{
  "num_hidden_layers": 9,
  "hidden_size": 512,
  "num_attention_heads": 6,
  "num_key_value_heads": 6,
  "head_dim": 64,
  "intermediate_size": 2048,
  "vocab_size": 8192,
  "hidden_act": "squared_relu",
  "norm": "rmsnorm",
  "norm_place": "pre",
  "norm_eps": 1e-05,
  "positions": "rope",
  "rope_theta": 10000.0,
  "rope_fraction": 1.0,
  "qk_norm": true,
  "attn_scale": 0.145,
  "bias": "none",
  "tie_word_embeddings": false,
  "parallel_block": false,
  "extras": ["some layers without attention", "local attention windows", "shifted keys", "gated attention", "value embeddings", "hashed n-gram embeddings", "a smear gate", "an embedding shortcut", "norms scaled by depth", "capped logits"],
  "init": "normal",
  "init_std_qkv": 0.0212,
  "init_std_o": 0.0,
  "init_std_up": 0.0212,
  "init_std_down": 0.0,
  "optimizer": "adamw",
  "learning_rate": 0.000845,
  "beta1": 0.9,
  "beta2": 0.95,
  "weight_decay": 0.26,
  "lr_head": 0.0052,
  "warmup_steps": 534,
  "schedule": "cos",
  "final_lr_fraction": 0.1,
  "batch_tokens": [65536, 131072, 262144],
  "max_seq_len": 1024,
  "doc_mask": true,
  "train_tokens": 868700000,
  "max_steps": 5989,
  "dataset": "wikipedia_en"
}
Each number is 128 + 32 x the weight over its row's rms, rounded and kept within 0 to 255. Layers, rows and columns count from 0. Numbers have three digits each. The size before them is the row's rms in percent of the matrix's.

# q: layer 2 attention query, 384x512, rms 0.0344, rows 129-191, columns 320-383
# k: layer 2 attention key, 384x512, rms 0.0345, rows 129-191, columns 320-383
# v: layer 2 attention value, 384x512, rms 0.0315, rows 128-164, columns 320-383
# o: layer 2 attention output (transposed), 384x512, rms 0.0328, rows 128-164, columns 320-383
q129 115:121142167119133146153114158113114066157127142094118149131104166081161140121176140092126096066144123113137157119029099104172118131057123140121085126110107096166113181138122134081165129117110134
k129 086:192106120105151139086177119137122189138133098149194134154114110142125144108106161137225140113040119156160127173134120138159167115141088127148153104103153134145095115153141098178121178069133083
q130 105:160097145126094118103140092143162175091174092164161124103161115102124131115059093107116156206157122130128117125185143147051151113162123124123140083131138161113142079113152103184120139078138111
k130 075:106189076080145167173148101176153141090172125183113155148163127122130145129105116090123145155180196115145115096134114103127150149159159066167167112141078075123139112117095155137104107145097139
q131 100:192132086135101144135139103161095128110133121114175143086094173074086088156144104134151176117155129111095139155250107119126183113164109116095169099101133161132165138084138114120133147098116105
k131 108:145162110109163092153124085117103185079202162114161181170156149073133115034082158079120147130140139143211114188142171130113123100146119064103149092068072130115093079073089075139109106115114104
q132 090:121092117121131049071119095169151166098169103179123167146163081139164180096081119163147159187084148159131112156116169156069106122137117105138125122125167113097128124135135081164082116124157138
k132 079:095188114088119139140157130146123116058146149139079123103166195112126108112128135080091114142180166068151160095139144095100168152141161133151085091151083100122102077092112119113137088162102139
q133 112:240085127114115125056160088180085175107105054148163126109110107142091118135107068179150156151155181149107078150191118130114148122167132133114143098087211144106154109131136107182144127089159155
k133 103:186148156154142071121138144146121160045171129123126134155120150068120104026076113145178107164101135122196155184099124109129097083169102060130166080077113139123137084132072021101104110090087091
q134 117:221108109136141139066189077148093186097119087121143115105107096153058121150091089186164171125120171157116118139198147128131145130151146104081169098105179151144176164143159088153149156088151126
k134 114:197158158153129082121082127110130123084198097117160154164121086079112107047031092144211141139122157141205090202112147136098118115140115076119147086059094162158140119094067093106097127079086097
q135 117:133150089138154165174104160130061107141055141068179115116098161114054077147167122085113126083097057096129194130160058095184115128092139146108170147155145101154164142081136187047132076161079121
k135 105:140108119117145134121138158152074113145095119124166072146098073141134130165144100195197101080082099163097155116097102147195091123129152142141107159128167158127129085180116133089123171156156138
q136 092:205157091162130171130160158182072127102099153088157092094124111106104115163140133185151197115210137154126155153211138137136142164133144092076159136145161168178185129091107137140184144101068134
k136 086:115127096188144142115104173088147067187122068131135141182131110164114119136080107180129157052065107170092172122088160162147111081108140141149142132130132126177153107165116125101148152139145120
q137 131:094156152128144143170098166137117104141080182102097087139077140113133115111198162107099103102133084128132150137057160105182136170131116205144155175156103109110062113166118172100131127181116107
k137 115:114147108113134178125127084113157125170138058104133110063102095193132111194166146132087144121093105139093137070112082106186143124085138172139094159194189117186145170175217196153172160134179170
q138 108:077175132146143160180057207106139092139092205082114105131097159083113103107188154089085129087129053120137198124097112075116095159104123140157134168162056111130099159129104177072067139196074126
k138 103:076140107111128162113156111135123120179064106111094106104130135204164110193182165118106136103119113128077177059129088100195151143097156166125104147160170113141135157142191160167142150168158157
q139 126:138145183084100101112105105125157132135180100166082153169131106166192176081112114139097099147161149160134088131050122131141144123112068190167075122139119081093032138178102142172135136158208171
k139 103:149144132138082107172149075150156154057203151145126115120170180112143106099100110060143153189170162090208062176204117127093144185131110093140126087118121086114112101088165127129110112057104110
q140 113:115134137150165171165071194104141093135119163088145065107101136112062085196191132130148159114122105108124193096175090123114130187131170108067165131170080153147173124107145153091090115103100094
k140 125:087128091110125178101126102118118129222055124113121113124106088194172123184181153160129147093117110139062136111137123159199145123116133157111130193133180156133101144144167163153175148186150171
q141 129:063164137136135147227068176077153117121125209122142113132122177086107117121221195027076151112125024082130218128134105093132128126112116172147090142175054118133071096118129154095117113146099097
k141 090:121129115092104168135178133107178089135049080076143106097161159169161098173125146099131168131124110097116165121194165139152180176115158141110079163142139110168169110100207181164133144133094110
q142 097:107135114122178160188129214132151100128079179095073097067124108120132113117187199124141154084147081190139161159097146124121115180072135134128172151120102155116097099144150124082152112136072080
k142 102:117151134087145153108170083122136174185101101124138099094111106161114131164165146137116134124142107148099141099154081114190143134120125178142138177172173102179120154147219204162178178141133172
q143 114:080151172142107119121073167109163119126175140152162154155112147090137127072167143100064132134112083092148141138093072071110141131123133184131102069141041118054070120147118138107082107142153150
k143 110:143113144143056110155179121133126127053109132135100159117195239108153121103124125093101135177185162105165099161195182144070147146141107124148098123088127125091139142098111098128113121090079094
q144 115:097152144123108109171127133137116114110091151140159153124158161068135138098164155030085141108122080064169175174108091152109134098132136188138091138134122104133104107135114117109103087111080086
k144 102:150130174082134093126141145132165156043151151146167184108134167098080101094100103110115133146169108082155158153148146094067128150107105102137094065150072116159172112110100184115141105069126102
q145 113:131084142125101092069218124152139146121159079150099161140184112167167149071075095198133113109152167160170031154097143101084082119146165107164175100091145058071126100162110117158173128120126155
k145 101:145114123155099099112118110137079132093159122194126176172178147076150112075078135127117100123178185109145084170150150162061113088181104104188150089096120147071094168103054051118161122114100136
q146 101:135106120118163179160136141113131107141034101111089062073101105118109099144127117133131159083126117166119173124089145155143176132113170144112142174139097127144132146132151186112141142142096025
k146 083:095104136122140160108167139082153194177117116122140104104117099192106107174160167174128127092113094170122167126148107108179173180098121125140131129172143072150119155169190192150161171164154193
q147 091:110135140135106162145122147099174123094111140093159150123133148071127123097177127028082128101090041065142157141089077103109158118130132170094105079121071076089115125147143097119131097131162105
k147 108:120153154141093135189129126149067148067138168135138167145156155106139129111134129126111126133195166079195133155176156150087115160132117088150106120107119158101148127049059109116129110117082118
q148 101:156172172140109112107108165139099145082095151128180098145123137082151155069150107077090134102144077146149151142103125091090128092131069177144090074152114064106114131200077102150113140163146107
k148 119:157116156135123066154133121143121140045157151108157181129128144123132113083115092078117125169142117093207146168143123117052114148125109109147109095073104153072107080123092105100076131063103071
q149 088:107120144134109094097157114117096151133151073157118195147122163135155125103151143144072096145110154093180061166111142148089126120148131166184136102067183094086123113152127067146145103150159189
k149 080:118122120129104103134105093177084123061156154163151162144162169019135089091082128129142119175168167091125098117163143164060115089155127098147102104085140188097132138095090088097151083117108117
q150 095:175130116125171126148083147140142115105113119165112093164088087164111147143112141121136149098144121181088148142113160161119161169080072146096113097203111168137096138095077143080111161167125128
k150 090:157106125098151166125123121150217138130118125111153131072112138203149105135112102118154183157116056162153167111157134109156141191104109102090132085123061106156161090186170186133104135112137144
q151 109:131150120144108124153040177105092146094129107099188152114123154086125134106136121106089124158144138062129175132171141072135146087171120196114080126097149095106071106138169139142118079110143093
k151 106:145123156126114060105177157112115137064132168124144144120167106092099106112127085112135119159136091068167127168180156152023143111062099147156090135076137163059124114123085115154124094069137095
q152 114:140135146142123080111094136118087140131131129138118137131160147080201099064140091088122156132133139131175100171122141139132162102178147177155129126088157088107114144105117086171114081115120125
k152 114:119141150147100050097115148098126130069158101154123141149156160029149110069137162130102129140172172092162116196143198125084123084124167138154092096070102172065069115142123108122164115100124109
q153 105:100088144141079136123191131125160159078114141157170119173111164069136133106135126084091146095122100135182135141098100096042122110125150137135099080105103074079153132092103097178150095094161159
k153 103:164120096141092088157116115160099104084200093157128140152171149064142102060098147084059110129135175123167104139134160135119112076128155103152136114133145149153153136091103035103140082084088122
q154 098:115154143119102090113137158091110166049063175103175153123138164080120145078116131112129138139131055159166104150141126039124126082099150107133151064145116108086146054183118122154157080170105179
k154 108:123119164169130039131139135104150136097172054096095166126176131068121135081068113084084115135090114089128104149138119120056098065141121137132133111111140174127141153155063093129103107120107053
q155 091:154162147142133163104153147124169140148143141131129128127104117140162148099160150114111096127113053131162100121134096109088097103110084178137150095097082119149171116144128116172128115129174178
k155 084:122077136185109135215079161187158096098156159154096144221129131126179098138075102107141139148136185149144143123147134145088079142134122084140135119120093115096145109123114113088136103107101113
q156 094:100160113133134172166149149087157097130162135116099122081064124168132167137205193117113090105152064156070169098160140152113102155076097168148129102124057153120121093157115141088130156132150102
k156 102:146117168151152195172122173127180108198097122128095175133157133183152078183096146082176143150139128186141132090107158166114108179117108128088119138138111060118131135141124147109128161139131121
q157 098:147162093151141144134061120102127174117158146139192140099167111067093131146096103074112160127078112105129239096180171170139071127115112077089095182145093194157182102072116161104106097132140069
k157 086:125171069163151097136163120174138103102080143088101100117121135152096121114151094124168156117101108125166155123100135102149117154092173103138150140114153100160154097137112115145147174125117105
q158 089:163103135082137089100130120099156146050128137151140160201149097130115098062149184103093179082135156169147131189185144131109104067067124100129138094134138072167083165160078085211143115099176164
k158 126:132120151151163077094129113134115129111180099108153154136141141086155165073086103101112145119139127177215116222079097110096093123169090112122123098095115138092104128130113084131057144094095100
q159 115:172149151124123112125156094082131110072139130120168087208134194105152169099103134120081132104157122085155117137137119104091130093137128126141089069108106060119155121169097071182173100092160117
k159 098:150142092113067071121154145142075111110146134125201140154146168067143103091095069108152158162145156113164117151146127133077123102152132134136124119072156143082145119051113082135090085047113104
q160 102:140144133106137120177140135131146098139112161114070094152140081205063131161155131126165134112137156158122115111156158137157133156114124106123167162173120157158138133135088175068133172167091174
k160 084:163132124083155139098126128135133168152138116107122062087100070157179188144137057122189135141105083136162144130123069105126085148133108155106083127145099117185105108145165171137099145125147107
q161 105:157102135147106094117143092131117152069094099121138068189143168071136158090112094112096134165175181087156105168099137082087186088120124149157115105086169098121156170097114074151143068100148127
k161 142:137145096134111033148136093117088136088180089110148115132136170101110128053121141103106137155124157158211142192117116111075086101133171151169104141098130134098120101108118079144117109074135108
q162 104:082155147134135112099101097033201103140100191203136154136121128106135125111151153100068136117103067096140148188153108095125125068111137178147103113138094164117122149114128114181101129118180170
k162 094:125062142132097119181099242139167167094148120153098174161191154093114127123063119137140122163129189172085093108133130138123087116157068076101192072146124113138147151167118112091135109135088085
q163 094:096157112143163154188139095108081120165190131144129187133155162113127101088176182145066145146102181107113163108151195102088088103098158095139168170061174150114119160089147139194102119157132122
k163 113:107094091104151204140133152165124125115150122150075088148138153185114118118112136144132147125126170200085124074117185178159130135160151098111140112138148141177165105162169072086177117161090122
q164 094:182174118140138182135183172155133203161095091110115108104166101164160126103113130133102165127146127120207140145096129161091114144141162145077157103123117144153168063162080104141117089124107147
k164 098:145133073141151159164146071149133163058123087134143132143112205143130147111152142113143140052143146124166172149124122119131177145151190088147135124099151112150125150071097115098131122119141123
q165 100:069148112145118128149140174102148194110146190205126166121108147153116135105145132104083126139149108130148131116158073106128093155103107069136119126092081160161132164181063139076066122184155168
k165 094:152127157112155176156141095125199104133109135131088130119169134130100105129083114058140110162133166122071094099129133116091168140123115119117106117115100098118134158084111107102120122117097097
q166 097:104082106127165100086169083159075124164102108178155100236126126125075092130139153135120133067068142134076134140133123174158164163142174156128093116155170145107137162146129100173150174122114179
k166 097:181134120105098193160091102182116153108125161148132083078071165171189158141124136190124144128131135164092139100088161091200147123141145095113163122117100182145149140148134138105118160084111145
q167 099:116126164141108161145079104151158159139081226160094105095168148116097121115178131066127134127109113106132137173193136147095113158146057196129105135095150124101161116171131051135084098120164142
k167 097:123141062062170119143119134128158125140110134149179075138100106104146144079108142095181141179156142139143173102148049130178128115123169091077146130147092122180065136117162112091121186118149113
q168 102:098133109113137172124153055071111137128103096159142128114153162096109088149170142134104170083117097100133186158126117159138176106114202118123104117115140234176118101043125075157177081140158149
k168 103:161145101124092168217131140109096140098147079149093127141179103104111095147129185171125141105109171131115136108145175154173139114113194103149135105138158115166184139139118146136192124111100092
q169 094:162152094105147145154147171122127140066157133092146129131166105143130139152133127091136152110136097151124115132078165137068113105170090152134147102115091117155130138109086157113159172118140120
k169 104:170103127170141081158129101157122085108182100118146095117109137163162123134112134150097142133112094176193150150096166169138108154138136165084123139085132110101145050178166111112098107112102101
q170 092:067129123120138138096131099121121115131098113122128099189103122080101157113076138119112141108145181115121107140110124146068152113102135058104133143097067139129144142040077091112101152031118114
k170 106:074162120130106119098102125108179128158162147150140114135118160162113080115116082093067123166108131160100103057148092081106135106130171139141085107148136140199194119111144161141124086127123210
q171 091:129112128174080137119118166089119157061118090080162179051095103142170112144215143110113155119103131101141150129127174097117155101105168128108096124176116126131129071073167118167174085118119167
k171 083:092147130148149135143075131115104079158131084103068222168110090116099098167138171168111093110111119115146114170136162155096099156133125132153169096177126119098171134110100147193171095167136131
q172 094:132167164127146072150112167153046148119145134150081148129130125171124133099101110141128146113150173151156101143173179105112102108137136165182176101135175073085107076220112148151128128146094105
k172 103:132089183141151144093151060093125142083150079100105109120102126158147147125085205127158098124163125119118123144138197135123138137143127111051114161127104131110098145166142098117141179155093114
q173 083:115119105171115130095109155117137183140098131114111149104062150108027112116150145136133109133067082110122162141180101118174161144077146160146141111158120116135109139178184138118173082142191124
k173 104:159146127158139173185196082133126157078105113095121107134109089150145091171072129097197121116155137110112148079145131131167100153091096062159128146172098149147153180100069140101126178124091141
q174 083:159159122094130094087164128148128103093149116112132106100148112155097109147073089157166135081195167159179084129121132168116117157106126080112151122155097188129133126123061114078090132137082181
k174 090:176203167109159133108113111099152149162124134124158140153139118107117146133121106090123140134098119105162122173150086108114178107100127183143075112069095163188130096102124177148141128067146141
q175 093:089128081119143181136138139132152166131150095096165161109170136103061118145104121138042128122125149091118156115158177118143151117158135076105149164055148154135107134147169140098136149136132119
k175 101:165182105113167110125183094163070146066098150129162069132112165067110142116196097145172084150102126077120176128094081100154162120072158160174110132121151157105145132061110087103067116186141098
q176 093:144135086158148134094122119141117140182140104145129146073125110075143094126120133138098042168126141172127076106090184150128175118152114109172145171058159148084136197095178192106131103210132112
k176 090:059135128173169136084183139161141167128165157155082116126167126129084119108128146134171142131140156106105145102139153132089104155121219166187129090123099094086127081152140080177146082184161127
q177 096:136083173115136106077082148135129167116000115113173114135089132091050094158107145164143098117118099162185148151191146112162136104113112107129137164160108102121152114129155116126145079159194115
k177 104:090117157129123124083192118150147158202088124142168127134110042100095143109092128134177134146125115120067110075123050111149098126161124089146178125200116133182123173153122155167131112150049124
q178 094:127115146126163158103115104137117161162115135182157119203124076161112116128124124194100088133111132135083095124153174122142111056151125116115139161140196143142141133116126155155172160161143152
k178 105:144119112172131120181082131189125122110166140100052119098090132152155117139101171072151105170090105147134187151067103125140108171162113172160106140079095119053090164159138060132034113183103105
q179 111:067117136115125114114120082096107073152161139188088136239167116162110167128128134118133132077114161145072137109136102149127125118152130058172086119118146106177174208138111068088122110168139173
k179 111:146141081113147105148074128124079120107089137124123067069064139075144105090183143135125144105167159113145082150113186119079127176114109155119053117083120071097085130119133093159079149138110092
q180 092:183137117127146142081192162134154133109154098152132072070092098175117103125109101162143144113119118141157081094052164109101106162106099127197126067177094137145190125117106197134144095142088139
k180 103:084093053177160134172142091167148160091122179098115146172173142120147173135117129110143120105098144149154133156153137147132132148135141119170178108075089151075112052159125097158099121142147101
q181 091:101161097146151195152131161130139153159122119143089155136123110139089158151134108122152113115139127136044134111117064124175136128140083153131136120134129096115118180201179125128129174174209153
k181 092:132117145149114141133134070180130180105095170140136050104087126186158146167121097147193137143163140119135156104174121154144131176146137119102094147159109101138145116123099140098094083120138151
q182 091:142111134132149129081090134189086140129132081095175124112155166081110076147159140141109058125126099048141124143114205158129133170166117181131130173077148134070139089153196079194096096161158116
k182 099:136163105097106137112115105157120126127148192184159114106091069097129190125121129164146144164121123086088170090157107116164136098094194128148143117139135199137142106094134154127149077137095139
q183 084:097106110172122187112092156084175138199113150149108121145079165099138091121148152134115129155131117129145138122129097149146156141074131119115136121089115127084144150137164162111103095105178107
k183 095:119139119142130162160156083172153166086150169146047126112111168162150128128105099068136111119158167105104108079130067113131117162164097123157124127131075122176109161085115127093140106131144143
q184 087:077144119097137202155169142062153193154083132086112149149123144138092130126180144153099173067096068093104164111160138060135143082138149161139151131103152085128089113178154137188137158119186131
k184 093:177075135134139176201058174174091109161121164110143116139064121101159100139131156126166113146129142171151113121096156146198109163148102080102122127119158130155118189118119096072095093178082098
q185 082:117118122115141096101152069152182146138120154154159089154085112117095063117157122074056096117117108162176111186151174147130178100131160094188119115096154186148159173108139150060154120094092148
k185 086:173114133120222132092134145087079119125143075154088106123147165045139115086129191113116107137120150164129170158060124090147116094123156127145106079108123153104079140158133089156092152162144074
q186 089:174153139116086105153180108154107096172154135168193122142053154124131137129101136152151128098142124127138146109151128132159145126117191115103132113150129165104150127148125184128125127148120120
k186 088:170159155141157144115186174126113113111125106137155128089174151103110121104124154106109129149113166083151133100120162117090149058093141113129117109115166154178193191122108106163138152093142061
q187 095:066119178128094134148126100114185170122073133106129077115096078107086174122185159068150125155068075109116174172123115072134201117125123199123087100181065125165158137081121128120109125078070144
k187 105:117125045183162127220099181092137099105172116126110090152090157112164063119169146132092116111131123144152162114117124117135070113098148086164202107140126117093139146141103100071128124131163092
q188 085:126103112146172151145139146116126125151121094121118134124108111130098141123084164147154160080130132169064171129103130155158111150135115159098077130150117141122087167162161096086161169149140104
k188 098:154182096106127147129172085154108114095106131155200108114118119134128124163159078165182150149147135083093110096151143131137184152124133131137180145168135160114176120086128162114093150086126128
q189 091:126161171130158182190157116100117190143137142144113130181103104182159201137107150132109171123116097147054163122128154096074098095103117145142082108146151132112142114122111127194184170160177138
k189 090:111108097151134121215147112180123155058155179097127109075096132178119048146096067123181115120126132114145128094155138141133148189147171106099131133179123036122172177119150111096119105169133062
q190 094:145139087149147099099097177112075138101100116137149132141200149067111070163146110111111117122121095139133155141100167148066122104163073113138098187084183186108155179104093063116128096143153139
k190 097:155106154080153054115114117170143097129179149153159115080131120130089109076122169119153121148100095155124121106118108159161107089111155150079152106101173179193131105175158128128140116096061097
q191 084:064135132139126198141165130077133154120097114080161105117157119125071119164148116105127132115104115155167135097044111060117096147125075098146110133184117102113124145109130134158103143113112161
k191 100:162100074083128118137111146167158163118113159181149122156144143131095126088135109129186119100096108102118109133197141159181143111093145100097189077138095120203184058124129117087124104123131117
v128 083:108180153113066167156118128150127066127106199127175131156152107077137135123121121160118131025123162101104117123200097159171184107132135092154211080162064148134166194154120168137153154142035130
o128 091:133154116113070192094134176175110159140092141169079100131168130116159089119138140086143124185098080132098135095051103110158162063091227124117127083083157167124098140160140165175141134071152123
v129 100:113142125089160113137145131126142169155108165135070144132121113124147112114111123154144112217139145154096086103116083138121068144127135122155147107103123118122060124096121123090129127125150177
o129 103:183171186057149098122098133109163126117148128116101133101125156143063066068111086133177095173129138138144052114092095130122065097096121126113174168144083142149115104111107050147117102127118142
v130 105:165174154145152148145142153137162190133088141150130060143167107123101141109092152088125120132136158152168123123123138065087094116141118142066121179131120090099160155136116158111137116109104014
o130 100:165191085146153078168096117081183168125182192138093126128119116145169179129148102156105176093105133150145151135189131111136154115211135111131098147100102120152117162072097160140150166104116151
v131 100:066152164110141143094068099190109166153084175088174105130138113120114131122160150143093122092186134084141134140173140164141151110046174116087087165100157234140136151152098150157123125180087133
o131 096:146124114071234112111161096118114125086096143151150112133155134148158093105168117100103112150133066171077125128160141125095121128144167144173140063091159146136153132086146095140161177069105166
v132 093:111103109077179144097167100105086153112147114095106112145115135137129104118169189133053157135198114126133095142156165154128139135129132164149161117079074127053148122110130111139143088157107054
o132 088:086131179141122171155131122106089110122147111095088116190110107158115143155041159136163148112106168146125151103163161083119156112121141080110200120149159157103165123130117150121121120140112111
v133 106:105188087154117146137076155054129111114114098145078104131116110131118098115104161090156084174075093130133125132124137139140106126114074131080102173137100146098106146133126150092164118142156113
o133 100:157090107098168116119114122160110084114135153088129173128125171144113097183138103159152143121152109015092136098137110051098163096131116087157185132071176146142144101079085137110121107116097123
v134 107:126144093181071101091107121107132158110090116112078114099103097125179064132098071141146125189104170107093107141047113093122058121151141107147108144097153124113161153093136109064093149087113148
o134 097:151195131086130126157203148081065131100143113124176164174139118105100133112103145112056198104084151133114180125113107146094094122165111124122089125146126087131168158036113147142111120172123132
v135 099:147127119143119142119128059073078116124124154112134195080138059091171143141123149184082140153179121153134102124143131214096144089160141137086095149096134156116138171156148101088051136100129118
o135 086:071166104165139111132148096110153128098148075100116143127111107121128133168156132137120087131103118130111111206167157189214168097120122175155121156143109156110167138172133073098100172124154162
v136 093:076116099181135141143181094152113158123172118137145149121155154131203149118122097119102103130171157112161122112112155135111125104124174130127128105161109116166088154120121114107148182137095114
o136 104:073115111209125052105146154124109144147113138201115155132142102095149154089110186179127131111135139152077166140129080151152099129183153127189102113163135108105117097103126126092115143153105134
v137 096:188158096110175134146115141104134128111164135127119110166110139123103169148145187150124086170115119122106137116118171161117160103129193125113075163132121191152092163122124106109133142151075156
o137 095:162192080136157109057148169110101135166158140217149143121104120072134099162082089131140109169125134112121111141073068148162070120061102087143110121198139132163159162102100159139129105102108165
v138 104:076120101086096140189125159108156114137163112149146147116127135145122103132142094171170165068098083100098140118220092142110127124103042124106152085129107148180098108111124117194146145109179193
o138 097:128094127063105124131191157125130134099155091103084172133167149172091113145139158165072080162174125063107118078097198104136117155162158180097143118156095148098077123210113136137102157107119155
v139 094:136168112145104119155114122072166082134158135122105184136107085127113146137089121122172170144111112172096128132116066084139095102128173137118148121156101095133115129103141130157121187133132110
o139 086:106158136113086189164126135135182150159127164124119159107073143073120166100149122118094154102126118113156141149126125096115154177109115168099101083130132106112098123173121101155124134118121071
v140 102:136169138163117097103068168167097156104131103101093129127107150126131135095126142099099118134092068075086161120203181115126104157150067170160086178140113142118119169166114150140117150126135100
o140 097:076090144109170140181152118152064135110133169151122062087171124146156146147151127096076166113127104126176105149106190187042157123168128114158066093117164176123140211195106135124100049169093049
v141 097:118178084183169143181181216145135099151114101115156111170129142156128162141185125105119112066093120117139152123165085122160121104110183070079133107136109182204109121131111133070190163172130137
o141 097:148147127174134098134122132155147083170151087155123166138147152095053065134157137143075126113155172118108119097067138093146105126155137123120143104108081113112081128125133195113085144132049137
v142 095:112058204154120132163155095117167155127132136135146165120156116145178109131149102189125162119154112154144167136117146158160125109098168137107121150098094144091135120167131146126124076091122110
o142 091:151093196156094095069155087055146149062159140103154115155114127143097089145095136136108097117092094145138175156116129164170181208130120185153127134155168150130072097116149120161145141144119169
v143 090:112189106051079132133165165107157121107131135095160188135116147140095144114139092150176111124115110119134159133120074065092140130123081148048170155164208115105041152156104162144161135187177169
o143 095:114132097147133107089138147171095147125149150199094148111138184150105121122143131105096116146131141142090201104133149102100120119083192135181139113107160068157075154099113175203135110114115159
v144 102:181060163084104135168122184117165185165144124144127147119100136122093167105144105150060108088106135119146145108054120045101105137126064136113144129117122108131182214144138159114115153155101086
o144 100:163044081098098118176127130129091080107100186135140167181128146145042102133125148130123144080136133117089175088123087150117156148141145145166191148113096157093099151088159114112120162103172127
v145 100:128106191074151154142153088160094158134163117128099136116135103101144151138170217109141129110107066165156091110097161115111142132112139156112193149086067132063175208148141143179143120140140134
o145 086:110114142092137147189100057125137148082128162095176048139118135116154120129080122121163159163158099153147115124145194111096128089124136082122084174132138209152164139073151110108107140126178134
v146 098:144134168171071132118050115123121062145167095157123209147086093120131151134114174139157107165043116054106090126111090082133161122144133137138183134143136080163086154159146139163139213105162173
o146 094:106157114141118147147139137167175177175123123107139154062121131100181145095193110114062104120126107099156136119092099126097207120097095201068083116109127097142085187170141135076101153151183098
v147 096:061182113083178145138178131146115088125142126074093118180185087145124133122123161054130117134139105123093118111103124119146145126094161053147137071163107126134157198141133140093157177132165112
o147 098:144181134182071129165098117175165129122157137141059207125101125071084157091199098075125149109141137109092113098078163121130200050092125161112112113103141130104121181139123103132079131120163139
v148 089:125071125070088112092025084135089092123085096161098168081072135103165147137125104158096091205089172140117089146111128175148129126194135152119089117136148123085091124130121102111102062110108123
o148 092:132110125142119087119085145108097115111108176138092147128128102151148068125112093118163148171172075101152147139120144111115136147125106129092160123148116147101124114156138101095118067122150092
v149 104:124128132124147161111060159056097137179192145156221138146150128132095129138120124162137188089179078115133198153130097188119153126118128142116079132146126126119116128191143164183156164144135141
o149 100:093103085166118178130083160144137106120095096119158109147148082184094093153132172136096156122114059103102144163155126090190113115145147103118075135119132149156055087108163136094167135152119139
v150 101:077137169160111160125162102118152102139143136108164144124152138136130166120116100152129063120158127103134129110167119172129097118118077133071111175177065082156117106128136152120184118128161153
o150 095:096154033159145148100173143111189165145210140099134213138154149148137138120138104149153067133134095153066136103120123119150134124131150148149134183083127122132138116157162124183180155122110125
v151 096:181148166075198122142092105129116197123116132104126068097117149097073084116121167195138138130136100142127143122091158107098116146141122147121130167106113161152152126115109132143147160096059116
o151 098:117091170155188090139157127094089150108137103135141120168128120135156162124104120201145112116113182163169165129150170171091116197142049121158099088149128113121137192070125122148210101080149135
v152 098:068150127157140131117108105142081122148090137147165170098127080109132124125084115179135071126134155131169146140100126132169122145155196140179091066150121097153108114133134149124109105136126141
o152 095:117049086151098085130076075149105142109135155103049109111127153138189114089124141138164124113133108165164097161089127098126145121158128136101102097027137110110098116187163117110158105144101060
v153 093:178108110118147127148097075112120066095093139060096129094127117137143101130148120145087155118208130165123125139128130156137129110144168125096083133070149228099130101120120083116111099140056081
o153 089:171115134105123140076125141112108095154085090135148122218085150124096095164075132150102173106143143100102106130152104105181154137071109098145156135157121159122145092077100079126116103114120136
v154 091:108164076121075140146118129158074100080136108133152115111102134123162129125159144125138114143144128128115134103132141120109146122162080080141109120123173184148148122137119130084104182132135159
o154 090:151186105176163092127102170150123123125118092157115115128143114142219141122135129110096163097147146168155088166059126179113143120112135077096086129162089138153138171125128123081080071139142121
v155 093:152106169157129129129131084122150086119111098085085077127142143098112106141122143136127090140177140143125117102118137045142158128160160094151096119114142193109135130135133152135102111118071080
o155 093:141096123097115127137132137152152160145100135097085068169105156099128157138066098158150136089151108138166138143158131125091168119171102092127151149129124120126084114127133147157154133138172089
v156 104:136087190162095129161080133135134092182115176172135131187161157147118168117149112224113152060110183136144142127113122143130031111179116132143119129092129047161125107131146126097094157127085112
o156 094:143149101198111143112120167163134098188079113133140130088116148086156089099147136130099125154169110150129149127116067189122125135138142186151129078134108126140177100181106131078144115142171141
v157 096:031112150136119140125129098107112124139149133107131173119079111136199147152158163119179179149091097094100064119136107148151156124117153109136094116080137080170162105161154138175142121114198133
o157 095:132118090117122125179183114123130136143147048075131144112118099136109104063106174164177079149072096130128093087142122115206094155130111150129152115131135085101105146171152156152150153163074090
v158 086:139087131113155118164095127104128165136109116148071113107119143136110117145142114116159146098120140191147169136123180189120066128185154149136085171157107138141158119170118121107077091133145056
o158 086:153083153135106096071078167159160079102087127187172070141106133134118080166094122096124075161184144148185111166121130169147095177134134075105136195193071125116152064087110131073193031134125131
v159 104:137122127082163116096126135120109111122145132152074100162108142111139177125150177117191046119026081107116131130111122180140176118125109155116143171165142176120074136161131118178155103130147149
o159 099:144138124154131138126041183133128116117072125136127081165081158101128103114127103102176089139186078111157130080116166118131136126084069143075117119211118090120094068099076150111128133143166119
v160 092:143101132217115111084150067085130128136140130117111173128106110111135206147111130113162186145143129102115128136107104139144120103201185132118072121174143065178161174111165116133138116109171151
o160 092:115140092132121127141158099183136161179175087103111168122115137130108143132111166118138113077099131183125083165122070129145139143159086146122144099112107068133166159209155113148082136128149026
v161 102:135144133163167146138146150115165113118124131137149109165142155142096143132127116089140147112159124117134129131171136141138112194104132122135106143143156106207155082111136139075103145112137121
o161 101:105200099123109195149143088145143126140154098116115175076165156160104121118131112152126120176142168144081124130132123146161090114120115098178158170111120177122174110173123164191105142112106102
v162 105:092230066111114121133116156135120149078134070133133132122072135127164045132105156119147100156112145091108090141086116126143139172142088102107236096185093102150107078143120137127139166144142164
o162 092:094100103113123195110134095145088109112183132143122101081101101128115146083161124156072215155109159060146144132148176089121122108128142092079133126133132137098142156119106130141115191087109079
v163 085:067081158175119113117097081175154103148140154111150141154096100142152138106213160144099105088213171112124140121216131116131183135095152126127201082114164073116116101091124121107138146115118204
o163 089:168116159068112121168195099124112153143139124160186057134097152159119138069072147152154129168118151151142119108109102133137139084115119218142090148135161131170162149139176113158139135141142169
v164 084:092102135125121145133165162068088156146105176151149174109170109108111117134131142094077079100091100158155147128074172173131102126143111148125110139154091113133149163174132099172077111094159097
o164 099:093079119158129134137134187116097142138126126125126127152096159100136118160110161119163076144143087082164143136120184169155078075182122157096067149141107152093142133110099131099181170135113184